config = dict(
    n_layer=8,
    n_kv_head=1,
    d_mlp=832,
    activation='swiglu',
    norm_place='pre',
    positions='rope',
    attn_scale=0.125,
    init_std_qkv=0.022,
    init_std_up=0.022,
    decay_fraction=1.0,
    doc_mask=False,
    train_tokens=200900000,
)
Each number is 128 + 32 x the weight over the matrix's rms, rounded and kept within 0 to 255. Layers, rows and columns count from 0.

# layer 5 attention output (transposed), 320x320, rms 0.109, rows 20-33,84-97,148-161,211-225,275-288, columns 80-159
[[114 125  98 154 145 143 169 148 164 130  89 134 103 110  88 109 100  96 138  85 137 109 140 150 128 120 104  87 155 190 117 105 122 141 115  85 192 185 154 162 131 142 137 159 101 131  96 114 100 159 116 167  88 157  93 121 117  60 168 108 127  87 184 117 118 121 151 129 130 142 128 164 149 161 145 133  98 148 175 156]
 [143 106 146 116 115 150 137 140 183 103 124 172 135 128 145 143  95 129 133 163 154 130 114 102 110 139 116 170 104 175 113 171 110 100 136 103 177 154 100 122 166 102  84 200 111 175 131 152 105  81 148 112 102 161 124 159 106 107 156 129  24  99 162 109  70 138 117 142 170 141  80 155 126  67 159 117 158 106  92 185]
 [127 195 133 134 144 113 160 126  95 116 127 128 108 113 114 124 137 182 143  59 101 165  96 107 130 197 148 135 155 124 138 140 114 170  45 142 125 147  82  97 127 129  73 133 185 183 149 133 132 135 160 101  99 110 132 153 168  83 103 116 141 170  82 144 129  79 204  61 149  93 128 149 162 112 113 127 121  98 108  88]
 [126 134 104 107 156 160 123 134 110 157 140 150 102 112 120 167 143 122 181 138 110 124  83 165 134 144 106 133 164 116 144 106 138  94 104 135 175 131 122 106 162 126 112 131 127  97  74  82 137 176 110 134 148 116 150 150 144 113 140 139 120 161  94 135 100 129 136 123 112 147 133 152 130 159 111 148 110 120  89 152]
 [108 136 131 126 134 199 167 136 115 138  99 100 143 108 126 139 120  87  91 182 113 140 106 171 147  94 125 156 100 163 107 154 101 109 116 127  81 124 153 114 167 102 157 141 152  88 191 108 102 142 142 155 125 182 122 138 126 134 213 115  34  43 127 165  99 175 175 135 109 110 103  98 107 166 153 183  88 129 125 134]
 [186  91  97 170  94 148 150 141 111 194 110 133 116 132 108 163 159 121 115 111 130 162 115 139  87 133 130 130  68 168 128  89 129 146 132 147 106 155 174 106 134  83 122 111 188 120 113  79  96  66 146 139  75  97 125 115  57 131 164 102 200  73 125 165 176 193 134  92 171 150 102 152 141 113 144 126 142  86 137 136]
 [ 90  96 121  77 138 169  88 108 187 126  81 106 112 142 150 148 112 145  80  89 152 129 130 169 129  93 193 131 108  79  94 157 147  95 132  97 150 160 127 142 134 151 155 188  86 152  85 101 101 180  79  99 111 116  93 149 154 126 156 137  90 120 101 220 131 122 120 130 111 124 159 152  90 132 130 119 169 170  76 148]
 [ 89 158 113 120  87 118 110  57 106 106 116 142 167 134 155 128 168 152 101  86 145 142 159 119 125 122 199 136 123 156 157 134 121 176 143 143 156  92 177  91  78 152 133 127 114 134 103 116 165 167 132 179 106 147 144 108 113 167 132 160 141 130 141  54  66 173 101 153 129 153 162 108 111  80 164  63 139 160 137  97]
 [127 142  72 206 128 115  79 148 123 115 169 111 140 119 158 223 105 129 132  78  77  61 120 115 177 158 109 156 111 129 100  88 112 117 123 167 117 136 130  78 119 125 106 155 138  69 109 109 155 158  97 192 130 107 129  82  99 110 110 163 155 144 118 123 142 153 110 101 110 135 142 136 131 176 122 123  94 106 150 151]
 [163  89 107 120 113 133 101 120 122 164 110 116 134 161 134 127 109 140  95 100  99 130 146 131  87 180 142 117 138 173 151  83 185 141 123 157 113  86 146 116 122 115 150 130  99 110 146 121  81 129 131 153 102  72 142 134  94  91 112 148 109 111 174 122 144 139 115 123 134 119 142 109 124 151 146 130 131 110 146 158]
 [135  97 131 121 155 161 119 139 137 123 168 158 103 174  80 192 123 129 114  75 154  95 109 133 143  59 161 160 122 142 130 128 120 116 150  63 133 101 151 138 158 138  88  92 117 111  86 140 192 115 109 165  96 171 144 125 164  87  89  84  91 119 108  97 178  89 116 112 159 153 123 114 187 121  69 163 117  79 104 181]
 [ 81 126 101 134 104 114  52 126  89 108 113 147 137 146 184 135  90 190 129 103 171 125 119 118 188 180 192 124 100  74 166 100  89  71  87 132  44 130  85 155 152 137 144 118 155 134 127 173 164 157  99 117 148 130 106 107 141 163 100  88 131 165  85 131 145 143 126 108 123  87 103 126 107 164  92 136 130  78 150 148]
 [190 211 149  97 151 141 129 165 121 118 148 181 106 111 132 122 151 111 119 111 130 140 134 162 140 141 149 149 133  95 100 161 144  82 171 132 100 131 117 157 154 185  94  88 169  99 100  95 102 132 114 208 121 135 138 109 141  71 189 112 116 147 143 130 124 150  77 145 122  98 115 128 189 153 112  77 107 168 108 128]
 [ 93 177 158 183 180 132 115 104 106 175 124 118 160 125  99 165 159 111 143 176 138 116  94 177 147 120 105 141 163 148  85  39  87 155 145 163 104 105 143 122 120  64 139 126 183 146 149  92  86 141  96 143 150  90 101 168  90 131 101 105  98 120  70 145 126 129 116 137 124 134 147 135  80  74  98 144 119  87 106 171]
 [123 120 152  87 103  65 103 138 147 167 151 173 106 115 165 132 215 129 146 138 142 110 134 165 161 142 113 104 102 179 130 124 144  86 149 208 134 219 121 166  98 108 159  97 131 153 123 131 157 154 101 133 164 126  32 114 147 127 122 110 146 148 163 172 130  44 179 178 166 135 155 102 109  67 145  87 195  82  88 152]
 [137 123 122 103 138 127 140 159 109 141 116  85 178 136 119 129  93 152 158 107 151 175 133 182 191 129  72 194 141  86 111  95 122 137 166 174 158  92 132 144  77 137 113 116 103 109 155 103 167 130 138  92 167 139  83 102 101  87 126 146 154 172 150 146 205 185 154 201 126  94 100  89 136 132 166 124 174  91  98  98]
 [ 74 103 108 109  59 134 154  91 108 104 124 169 164 217 139 108 109 129 153 177 127 114 184 140 100  73 141 109  88 161  78  92  73 170  70  92 139 123 136 156  54 175 188 168 105 115 139  96 143 100  42 124 162  89 103 185 111 203  89 132 126  88 117 139 109 155  92 143 122 136  98 143 143 113 212 101  59 197  98 146]
 [124 136 135  87 156 165 117 122  53 171 137 117  86 147 149 121 145 102 151 127  85 120 156 119 160 130 154 149  83 133  63 121 143 124 173 148  84 170 144 127 146  67  96 160  38 156  71 133  93 122 150 138 131 147 108 158 154  83 175 129 160 110 120 171 181 185 139 176 116  99 153  96 144 172  98  95 145 181 152 121]
 [131 111 103  81 128  61  92  17 128  33 158 187 135 114 133 128 125 118 125  91  96  73 133 184 104 136 165 104 114 128 179 164  88 127 156  57 177 109  84 187 116 144  82 140 133 157 119  59  85 121 141 103  70 105 167 109 130  95 124 136 129 140  89  71 126 241  92 178 125 105 145 162 116 181 127 105 194 147  53  83]
 [ 61 147 119 176 144 117  66 182 119 106 190 170 172  42 157 183 149  90 151 170 118  70  96 103 165 140 160  74 171 146 116 154 103  93 113 117 122  99 170 167 105 141 176 185 133 147  70 147 101 149 110 171 118  71 117 106 105  64 141 137  43 104 103  73 145 199 103 146 141 163 104 185 200 117 137 140  99 217  87 118]
 [135 139 121  84  86 144 138 141  21 100 167 118  98 114  96  96 120 140 162 114 122 108 183 135 136 145 110  89 147 105 117 159 128  98  72 101 117 124 120  92  93 143 142 144 108 133 183 188 158  72 124 116  92  76 207 127 133 115 186 129 136 104  93  89  73  49 188 170  91 128 174 113 100 186  78  98 112 128 142 102]
 [123 110 219 162 106 101 130 195 135 143  87 175  89 138 145 176 200 195 158  66 124 123  67 138 133 136  99 151 220 167 137 118 160 116 175 126 133  89 147  80 109 198 141 150 166 168 114 152 147 130 120 133 145  84 103  63 131 143 146 134  68 138 110 120 125  76 126 178 166 144 149 126  90 176 131 132 166 188 156 142]
 [133 185 134 125  99  79 160 155  87 175 136 145 192 108 123  89 124 156 148 143 126 151 197  78 136 101 171 146 158  95 168 152  68 145 121 153 145 135 142 171  74  77 171  81 144 111  84  63 136  43 158 160  97 140 149  99 106 107 131 118 169 136 138  90 187 107 107 136 159 123 158 195 193 103 189  90  88  90  76 133]
 [143 169 119 120 156  59  95 112 115  93 112 113  67  85 108 151 145 169 119  50  98 117 120 109  73 135 126  79  30 167 105 119 109 153  66  90 120 142 126 136 135 156 134 133  98 161 110 169 100  89 103 110 111 111 129 132 149 178 181 186 180 137 126 125 145 124  95 142  77 147  79 110 120 213 149 179  76 116 152  88]
 [101  83  98 163 113 109  69 150 147 162 138 127  43 129 176 107 140 133 100 192 115 149 141 194 113 146  97  93 126 161 148 132 124 186 129 147 159 127 135 165 149 142 200 117 120 157 191 176 137 158 132 129 160 131 128 183 155 193 150 170 106 118 140  69  86  57 122  86 143 112 171 137 113 112 143 152 183 152 156 143]
 [ 21 171  19  95 152 103 117 205 194 162 157  83  77 100  75 173 169 112 122 183  64 159 199 158 168 123 176 117 133 132  41 181 124 159 141 163 112 120 146 125  77 180 131 162 122 108 131  97 148 102  67 131 176 121 136 150 140 133 109 177 132 164  82 101 202  75 135  67 165 119 129 168 122 121 182 101  88 148 193  71]
 [127 135 119 201  87  93 129 110 137  88  98 116  97 120  77 177 100 115  60 161 138 141 142  99  55 153 137 100  78 122 130 110 102 130 115 123  71  65 109 163 159 131 126 169 180 159 155 147  81 158 133 155  60 119 174 155  71 118  72 144  74 192  86 119 137 234 111 121 113 171 159 109 110 145 169 135 107 105 132 107]
 [116 118 110 109  92  80 139 116 154 128 115  99 130  99 112 185 134 171 147 140 136 136 127 139 148 135 142 113  74  46 165 107  78 137 170 113 180 144  95 124 110 169 135 146  89 146 109 116 137 165 104 126  85 120 183 114 143 183 201 173 190 132 138 104 154 101 107  93  74 136  75  89 129 128 136 209 118 114 110  77]
 [ 85 141 125 112 141 105 131 116 105 109 148 130  89 142 132 104 159 149 141 140 147 163  88 114 149 140 140 121 180  84 120 130 173  90 124 165  97 132 111  94 101 166  89 143  86 122 144 136 152  96 163 113 110 147 108  94 107 154 131 158 110 132  91 129 126 164 143 122 160 111 126  84 183 132 175 120 137 124 151 180]
 [151 149  79 121  97 121 109  90  97 124 149 112 114 158 116  88 149  98 115 150 152 139 115 151 145 159  72 144 104 155 111 143 130 137 105 124 117 134 140  89 146 113 129  91  89 166 187 136 194  86 113  84  92 147 109 130 128  83 107  34 100  83 111 126 110  98 130  85 133 146 120 106 118 162 169 147 143 111 127 109]
 [138  99 100 100 109  86 160 138 156 123 136 113 113 109 112 118 102 115 129 113 102  83  78 175 164 130 125  90 142 136 169  96 142 125 149 111 124  98 137 114 118 110 119 172 110 134 141  96 144 113 136  92 182 123 151  87  76 196 107 121 110 125 152 110  95 133 160 104 153 136 146 138 114 110 160  70 131 122 134 117]
 [124 173 135 166 109  31 141 131  90 124 131 134 135 170 186 130 157 139 114 162 154 152 112 150 114 119 118  85 117 151 110 174 130 120 159 130 122 156 118  74 171 124 178 169 101 190 140 120 114 109 114 134 100 160 101 125  88  56  80 123  97 149 157 125 151 130 134 126  92 127  55 113 165 100 102 136 143 106 111 161]
 [119  67 166 110 150 134 152 114 135 157  98 126 115 132 131 117  91 146  54  85 131 116 127 135 136  89 118  45 129 118 167 114 132 104 159 159 116 116 161  87 103 124 162 131  83 152 126 119 124 185  90  63 115  92  67 119 136 163 162 131 111 112 107 149  79 103 127 147 132 118 199 117 147 128 131 123  94 102 141 115]
 [115  76  96 147 115 117 123 144 114 107 125  97 207  89 170  83 116 150 133 129  87 114 146 192 115 187 177  85 118 127 139 152 154 119 133 173 130 137 166  74 211  74  98  97 122 111 127 149 125 122 166  83 127 117 153 148 125 151 151 169 167  86 125 122 150  67 175 160  91 139 131 103 146 128 108 158 120 145 178 129]
 [149 121 107 156 141 103 135 183 102 146 119 106  54 156 126 121  97 151  96 117 138 163 137 122 105 145 119 143 108 182 116 166 112 146 120 117 157 103 116 106 134 152 150 140 127 113 117 137 161 122 129 102 120 104 170 108 141 131 148 155 163 132 128 122 121 102 137 179 126 103 146 144 122 134 115  97 148 158 143 126]
 [149 107 131 124  98 132 187 119 128 138  82  87  97  92 122 116 174 161 101 144 125 119  93 116 114  87 151 152 181 142 175 100 104  74 137 156 129 157  61 100 173 132 144 166 125  98 109 118 174 128 117 170 163 147  75 144 110  98 128  78 140 145 146 209  89 192 170 157 123 119  52  99  86 110  50 169 122 137  81  97]
 [170  68 119 162 142  89 107 108 143 168 158 100 119 104 141 142 100  81 161 105 142 160 162 120 130 114 150 176 149 170  97 182 145 140 159 166 132 124 159  65 116 100  93 112  88 151 109 157  53 156  99 127  64 134 136 153 132 114 142 161 156 144 140  90 135 104  95 160 174  94 129 135 143  87 140  91 138  69 124 125]
 [105 153 115 118  97 122 160 104 120 133 113 115 114 165 143 129 105 156  91  94 122 146 144 108 117  51 121  85 117  61 110 131  99 111 127 119  89 133  94 159 129 126 149 136 105 154 154 126 111 108  87  83  84 100 111 121 102 127 107 127 152  93 122 136 106 137 180  97 147 155 155 118 151 132 148 120 144 130  97 100]
 [ 90 136 135 130 127 181 111 120  97  89 161 145 128 181 116 137  86 112 123 142 104  95  76 169  90 150 152 126  84 160 101 127 120 155 137 113 102 105 125  82 117 194  92 121 107 156 149 159  90 161 101 103 184 145 152 139 116 170  98 183 125  96 103 154 124 163 167 165 112 108 133 124  87 131  96 159 106 181 115 151]
 [112 139 137 106  46 116 164 143 135 126 108 135 105 127 101 115 163 109 133  86 127  68 155 162 130 134 135 122 126 106 182  70 100 148 142 112 171 106 109 168 128 151 110 151 165  73 128  99 153 143 133 149 129 129 120 185 159 120 114 114 100 104 107 148 104  81 126  90 146 169 174 144  92 176 103 150  76 138 135 161]
 [150 104 120  86 168  96 112  96 117 122  54  57 161 107 109 143 156 150 113 114 187 113  67 149 116 101  83  96 116 242 155  99 145  94 168 117 156  89 139  85 156 147 139 146 102 167 122 129 151 150 119 109 139 110  88  99  79  96 123 137 153 142 163 145 112 157 103  86 136 132 169 107 148  27 133 159 152  89 129 127]
 [ 96 147 110  76 123 120 115 162 112 146 123 118 144 121  94 159 127 105 106  79 140 101 137 107 119 127 113 119  82 163 157 126 143 139 122 146 143 136 117  78 164 136  75 134 150 161 143 142 114 153 112 137 164 121 128 183 112 124 123 155 223  91 126 144 139 129 110 198  93 161 132 122 107 211 100 145 130 130 177 149]
 [189  97 133 139 219 132 147 135 129 102 119 162 167  86 136 109  73 136 160 166 124  89 147 152 147 113 139 137 189 147 127 154  49 113 135 137  75 111 200 119 113 136 150 147 110 156 145 106 104 150 104 148 116 130 134 131  49 133 154 157 141 137 158 175 164 152 115  43 118 118 159 116 173 137 101 155 126 121  94  90]
 [ 97 191 153 178 156 180 126  67 166 111 109 103 120 107 145 147 151 104 158  99 166 171 132 159 139 112 169  66 126  67 178  67 165 182 126 128  83  82 117  99 152 134 148 130 112  94 164 156  86 124 118 104  90 126 105 137 152 123 150  71 112 177 102 137  83 124  94 186 129 125  55 146 127 148 151  89 176  81  94 103]
 [153 118  77 125 110 158  70 153 114 131 146  90  72 100  70 107 109 132 107 137  88 123 191 156 118 126 154 121 110 192 186 169  86 101 188 133 107  92  73  83 171  23 119 167 169 124 135  96 114  14 170 176 239  85 110 139 120 155 141 151 105  88 159 160 166 134 114 116 132 131 174 104 101 110 111  75 121 134 116 165]
 [123 168 102  88 124 111  97 141 143 126 158  77 150 166 124 120 180  78 117 167 165  87  84 149 101  91 132 191  85 165 129 163 154 179 181 157 122  64 106  53 183  81 189 125 152 152  96 129 112 163 175 116 133 103  85 121  98 144 146 169 159  64  99 134  85 165 108 137 127 135 151 170  94 161 133 124 107 127 112  35]
 [109  32  93 125 125  93  81  78 187 110 122 124 139 153 152 120 119  95 199 116 121  85 100 134 123 135 159 180 129 104 194  83 128 184 118 110 106  82 139  33 205 163 137 111 162 108 178  54 147 128  83 156 181 126 155 144 142 162 118 132 144 144 163  94  91 167 116 143  78 119 121 165 135 131 154 127 145  84 118  94]
 [130 102 113 107  97  44 187  87 113 119 198 126 166 119 136 111 116 169  94 130 117 117 177 144 154 163 220 202 211 120 124 113 178 204 118 172 126 137 128  94 152 109 113  94 164 126 125 161 125 102  81 152  95 152 133 146  85 120 157 159  81  54 107 137 183 230 122 112 150  98  48 100 112 133 156 106 153 183 131  93]
 [167 118 117 155 148 159 147 142 129 181 106 107  75 157  79 179 140 148  79 126 160 120 161 141 135 169 163 100 165 203 166 114 174 187 162  87  94  87 109 132  32  65  84 105 137 105  92 122  94 126 145  60 152 102  96 162 140 129 131 115 164 135 126 110 194 127 217  95 145 104 122  54  90 134 100 150 154  64 124 165]
 [174  88 164 230 178 175 123 163 152  95 106 134 140 147 124 160  81 116 115 130 100 142  43  82 177 134 167  89 129 130 134 168 149 144 139 127 108  68 125  82 174 122 131 152 212 189  99 166  75 187  91 162 122  80 139 123 143 162  83 125 163  41  67 121 191 122 120 136 184 122 158 162 156 145 145  87 127 115 132  97]
 [160 124 179 154 113 112 157 112 136  50 123 132 110 126 165 174 124 179 161 179 141 171 136 111 186 153 125  88 110 152 141 169  86 136 130  90 119  40  59 161 169 123 160 164 152 141 203 133 134 133 118 173 106 181  60 134 139 121 138 116 124 119 120  89 148 150 173 111 150 133 127 113 129  63  70 178 158 126 128 148]
 [255 171 113 143 130 112 143 109 102  93 126 115  86 165 111 133 142  31  63 110 100  97 124 109  79 113 148 125 127  97 115 168 125 175 135  95 106 135 155  54 136 166 143 158  85  99 121 136 213 145 107   0 187 118 118 118 137 114 119 145 207 147 141 141  78 115  74 166 116 120 118 150 151 122 114 101 124 142 123 166]
 [ 93 213 163 116 138 197  74 134 127  76  48 179 109  93  98 119 100 239 151  97 129 123 132  97 177 118 159 138 143 103 162 120 132 120 184 170 106 124 131 177 183 183  59 149  91 133 129 161 149 186 112 166 109 129 100 107 141 146  74  82 118 195 121 115 187 136 135 156 164 131 190 137  92 131 168 122  90 143 100 107]
 [130 105  62 123  58  88  92 156 150 117 204 161 145 119 154 131 106 108  22  97 143  74 108 119 132 114 124 135 125 169  87 133 150 152 129 171  74 114  74  83 119  84 119  91 151 145 100 121  93 113 119 133  80 100 119 156 112 115 192 154 110 168  89  80 115 137 142 130 189 114 172  84 107 165 138 173 125 140 126 150]
 [115 101 108 154 157 102 149 141  87 165  68 121 131 146 113 133  95 114  81 175 118 193 127 161  99  86 178 164 156 129 185 114 139  73 115 139 139 145 110  71 109 159 194  70 126 152 124 143 103 107 138 125  85 134  79 135 111  85 136 126  29 126 151 105 154 131  90 162 114 119 111 139 199  40 166 157 149  84 112 168]
 [127 116  93 158 151 135 153  86 109 158 125 115 125 119 109 159 149 125 181 123 161 134  84 157  81 133 158  97 173 178 107 152 117 172 128  77 142  78 174  91 166 149 162 144 150 148 109 178 144  83 171 147  83  90 116 141 159 132 143 123 142 171 189 127 195 156 102 118 138 103  91 163 122 204 143 135 165 154  95  89]
 [139 133 108 108 112 166 133  98 121 144 126 111 155 168 133  88 160 129  52 157 113 142 111 107 126 169 108 168 192 114 134 129  71  59  42 137  41 176 134 125 109  78 166  94 120 180 148 132 208  96 137 103 184 185 147 200 116 104 169  71  96 145 177 117 225 165  99 145  96 128 152  89 155 102 150 102 134 147 137 111]
 [156 114 125 104 140 107  93  99 150  75 121 121 154 121 108 117 125  88 106 126  99  35 113 181 114  61 113  69 122 120  89 132 121 102 156 184  98 142 120 118  90 124 121 128  69 125 125  98 158  71 108 131 158 102 104 150  85  98 122 119 105 132 156 141 130 127 183 100 169  79 122  93 167 146 125 121 116  84 149 201]
 [115  83 107 126 168 126 115 118 175 155  56 141  92 148  96 142 105 154 152 118 103 124 168 104 120 145 127 136 122  72 155 167 107 170 156  70 223 101  98  88 120 165 132 111 105 102 120  98 112 115 121 110 113  81 146  81 100 178 103  94  77 154 112 131 137  59  53 155 130 108  89 128  93 106 101 126 108  80 145 128]
 [149 142  79 132 144 107 116 171  93  93 142 175 147 111 122 109  78 162 113 134 159  73 133  71  85  83 174 139  83 138 142 146 114 149 140 109 125 126 137 103  66 101  76 121 156 174  72 104 167  79 148 102 163 140 161 174 125  98 153 121 161 152 116 119 174 123 121 135 177  81 158 142 150  84 103 156  85  59 146 142]
 [ 72  48 113  75  78 105 136 169  95 128 128  93 113 110 180 124  70 128 134 148 204 110 135  60  99 143 116 157 132 122 123  94 150  55 166 162 160 186  93 122 139  57  85  98 182  95 116 157 104 135 137 150  97 159  88 160  77 198 101  88 125 148 169 123  49 168 103 169  67 130 155  85 134 183  83 120 123 193 150 118]
 [149 107 144 131  98  80 153 110 157 116  82 112 149 157 152 152  96 187  58 100 148 167 146 110  82 147 105 140 131  85 114 154 125 111 127 165 168 108 168 102  98 169 217 102 115 155 157 117 150 150 122 193  96  89 107  90 154  95 162 133  34 112 201 177  87 128 120 126 165 175 103 167  63 144 113  95 125 152 132 108]
 [135 168  63 147 130 183 152 126 127 169  94 137 118 101 104 153 108 168 154 149 116  70 163 141 170 148  97  96 154 104 140  90 193  83 131 139 111 149 127 157 129 137 152 124 106 123  81 140 109  94 134  77 111 140 149  94 153 133 115 112 152 104 128  54 157  75 135 130 132 138 112  86 112 130  39 114 196 145 182 167]
 [109 126 169  98 163 135 156 146  96 161 169 130 123 149  78 144 168 122 140 115 141 130  95 121 131 144 127 171 129 137 145 145  95 100 133 134 140 117 123 100 139 139 118 104  57 145 104 191 151 121 104 109 176 105 159 144  97 175  96 127  83 152 153 112 111 171 110 142 129 157 182  77 147 108  61 158  98 203 110 186]
 [115 156 155  73 215 152 177 115 156  64 115 128 139 139 125 111 121 145 106 110 124 171 139 138 136 129 135 127 150 133  86 108 163 127 147 123 125 151 110 135 180  96 108 144 155 144 117 131 148 108 110 130 201 119 113 108 189 130  87 147 182 152 102 124 210  46 102 139 112 127  95 120 151 158 133 156 129 163 144 130]
 [170 134 174 146 193 130 175 124 133 155 164 101 123 111 170 114 112 121 196 143 103 149 166 128 114 117 153 162 137 139 118 142 223 123 131 128 164  91 128 124 159  98 124  85 150  96 115 100  77 149 128 144  98 177 109 127 129 150 144 122 189 163 100 186 114 112 127  80  24 142 125 140  97 126 179 124  49 107 193 111]
 [125 196  90 143  79  87 129  94 168 131 164 108  70 124 133  66 111 100 116 133 119 146 149 104 109 111 114  91 142 158 163 106  96 155 117 116  88 130 142 165 129  73 152 145 146 128 150 194 182 156 163 112  84 141 139  99 139 117 119 116 142 139 126  95 122 154 129 138 132 138 140 157 161 159 114 133  72 169 144  93]
 [126 168 174 132 165 156 161 176 174  92 122  90 107 156 127 139 144  86 167 176 154 128 173 149 100 103 159 117  58  24 132 134 150  89 147 102 114 180  41 161  92 120 166 132 144 186 134 125 101  87 166 168 126 102 129 112 153 123 152 105 103 101 113 140 105 120 148 162  44 110 141 121 141 105 112 116 110 109 160 135]
 [149 112 123 156 178 115 174 150 116 139  90 140 140  99 130 127 101 155  71 111  94 117 141 120 144 108 164 134 135 131  81 164 134 109  73 129 143 121 138 149 179 116 128 131 189 167 133  96  81 159  95  94 140  78 153 118  76 116 147 119 150 116 118  87  82  85 113 175 138 124 103  99 152 119 116 107 117 135  66  79]
 [113 112  63 124 104 147 132 123  86 111 123 160  99 136  86 119 143 158 119 121 133 200 116 108  77 155  52 141  99 167 141  94 158 122  85 104 244 114 106  74 100 134 160 125 113 133 113  73 145  81 110  88 128 128 163 104 113 114 122 149 144 117 205 126  53 157 108 102  71 137 168 109 163 133 175 152  86  67 127 125]
 [130  88 117 128 170 131 102 177  79 109 138 130 163 159  78 119 138 131  91 170 115  93 139 126 162 147 138 146 134 172 173 109  73 106  76 129 116 171 141 132 149 153 149 123 128  95 151 195 159 117 105  78 123  98 107  78 143 159 102 159 137  77 130 130 114  97 177 123 149 145 209 164 108 133 156 162 139 134 132 195]]
# layer 5 attention value, 64x320, rms 0.0554, rows 20-33, columns 80-159
[[102  82 132 150 133  77 131  74 202 119 104 156  67 135  84  98  78 147  92 116 134 132 149  82 106 166 158 156  99  85 114 133 125 123  69 197 105 160 132 142 140 101 199 127  50 142 158 128 121 155 156 129 177 121 123 150 126 108 145 140 185 101  98 108 134 116 124 133 154  85 110 104 145 191 167 131 122 120 120 117]
 [105 130 102 138 166 161 106 115 104 151 185  90 102 117 107 157 121  97 122 114 183 191 150 117 134 181 118 155 106  99 123 113 100 128 137 174 100 123 128 122 154 179  78 105 120  35  86 170 182 112 183 165 101 146 205 113 162 123 136  90 105 163 140 137 192 129 132 117  94 192 126 228 102  87  77  92 181 180  83 119]
 [121 158 129  84  71 185  98 141 186 144 129 133 139 128 112  79  92 127 145  99 166 114 124 164 153 159 123 111  90 192 150 122 185  96 150 108 120 110 113  77 118 154 158 156  71 167 193 157 171 121 123  52 194 110 108  61  84 133 162 108 102 143 101 188 110 139 138  72 125 131 144 104 139 126 154 124 114 124 144  94]
 [ 87 144 160  91 126  90 102 158 172 126 174 133 125 143 146 155 102 103 125  98  99 110  75 120 174 158 129 156 159 126 178 109 113 167 144 137 103  74 120 107 148 129 121 152 107  47 120  90 119 125 106 154 163 128 155 158 149 109 101 138 134 191 111 109 187  67 127 163 103 104  72 105 152 151 144 156 140 104 130 111]
 [131  38 114 159 109 124 133 134 111 153 115  77 131 184 164 129 147  97 118  96 172 151 129 110 158 125  99 149 121 130 130 197 125 149 165  88 151 119 118 126 112 129  59 126 109 174 145 140 108 101  82 112  82 176 121 154  84  85 163  91 151 133 136 159 136 137 132  85 124 160 128  78 176 142 132 135 121  77 151  72]
 [148  91 130 179  81  94 106 106 158 163 118 141 121  92 133 165  64 178 155 108  86 153 134 118 148 147 124 138 119 169 104 142 139 166 148  95 102 136 104 112 136 118  87 164 171 142  53 175 164  95 118 139 120 226 102 132 157  90 125 198 142 149  87 189 117 117 187  97 111 189 153 100 130 156 101 168 122 116 136 171]
 [149 135 155 211 105 135 128 132 130 140 126 175 163 145 137 208 112 141 102 131 113 106  84 154 126 156 159  92  93 127 142 174 180 139  64  89 173 146 178  72 146 131 112 157 184  92 110 171 130 143 126  99  81 127 129 147 165  81 172 175 197 148 125 117 128 114 118 157 184 104 129  87 126 102 153 138 172 105 128 166]
 [ 91  97 165 140 104 167 130 128 152 104 127 140  95 129 116 162 153 175 164 115 101 164  87 112 108 127 155 134 165 178 177  89 105 205  84 114 128 136 112  99 143 132 112 108  97 127 162 132 159 106 127 184 165 126 158 186 168  96 113 137 119  57 103  89 104 166 128 154 130 140 108 101  27 132 158 139 104 123 130 134]
 [128 129 141 150 107  75 110 152  91 123 141 134 111 144 113 175 149 102 118 143 151 178 179 149 130 115  92  93  80 127  85 146 130 207 146 167 169 132 139 111 126 126 161 143 180 141  93 103 139 175  95 152 122 108  99 182 172 103 123 102 151 114 101 134 126 154 118 117 112 146 106 155 133 107  96  81 107 140 114 147]
 [173 117 134  97  88 118 129  98 162 165 131 107  83 173 124 120 120 171  90 129 125 152  82 145 101 122 130  93 195 101 163 104  68 110 138  80  44 130 126 130 138 124 147 138 183 164 138 173 165 154 144  80 119  43 152  39  83 171 111 103 112  79 137  80  84 111  96 116 129 108  98  77 124 118  97 144 145  89 127 170]
 [143 140 129 143 161  94 128 112 129  93 123 148 149 153 102 107 129 108 142 119 114 166 140 138  94 181 176 124 107 129 107  92 176 177 131 105 132 118  86 107 131 163 166 141 102 161 167 130 135 137 118 129 106  75  66 168  55 177 160 139 114 132 143 156 100 106 169 182 118  66 167 124 186 110 152 136 163 127  89 127]
 [149 131 104 177 113  83 114 164 135 112 127  82 141  87  90  65 103 149 154 125 139  42 159 151 150 124 144  79  90 159 161 174 135 102 132 147 183 148  34 120 117  84 146 104  85 108 136 141 154 165 183  93  95 123 143 109 123 121 141 151  57 143 112 111 152  89 114 126  91 111 151 149  98 104 208  52 129 110  86 183]
 [113 109 109  79 134 147 110 101  58 113 132 143 161  96 107 163 132 170  71  92 206 119 136 144 102 122  87  89 117 151  76 100 172  66 111 101 101 188 158  84 123 101  89 149 132 118  78 123 145 111 143  88  89 119 143 149 166 125  62 147 102 136  72  73 150 155 142 177  84 151 179 164 206 113 133 192  85 102 120 113]
 [ 96 119 100 131  80 165 127 125 101 133 144 138 151 158 207 168  89 166  95 146 132 106 177 116 127 140  89 120 169 134 136 133  33 156 188  93 134 130 118 161 131  36 125 149 136 128 103 144 140 148 114 111 146 110 112 136 152 143 147 122 172 166 184  73 178  88 134 142 128 162 137 112 158 121 100 112 123 108 157 138]]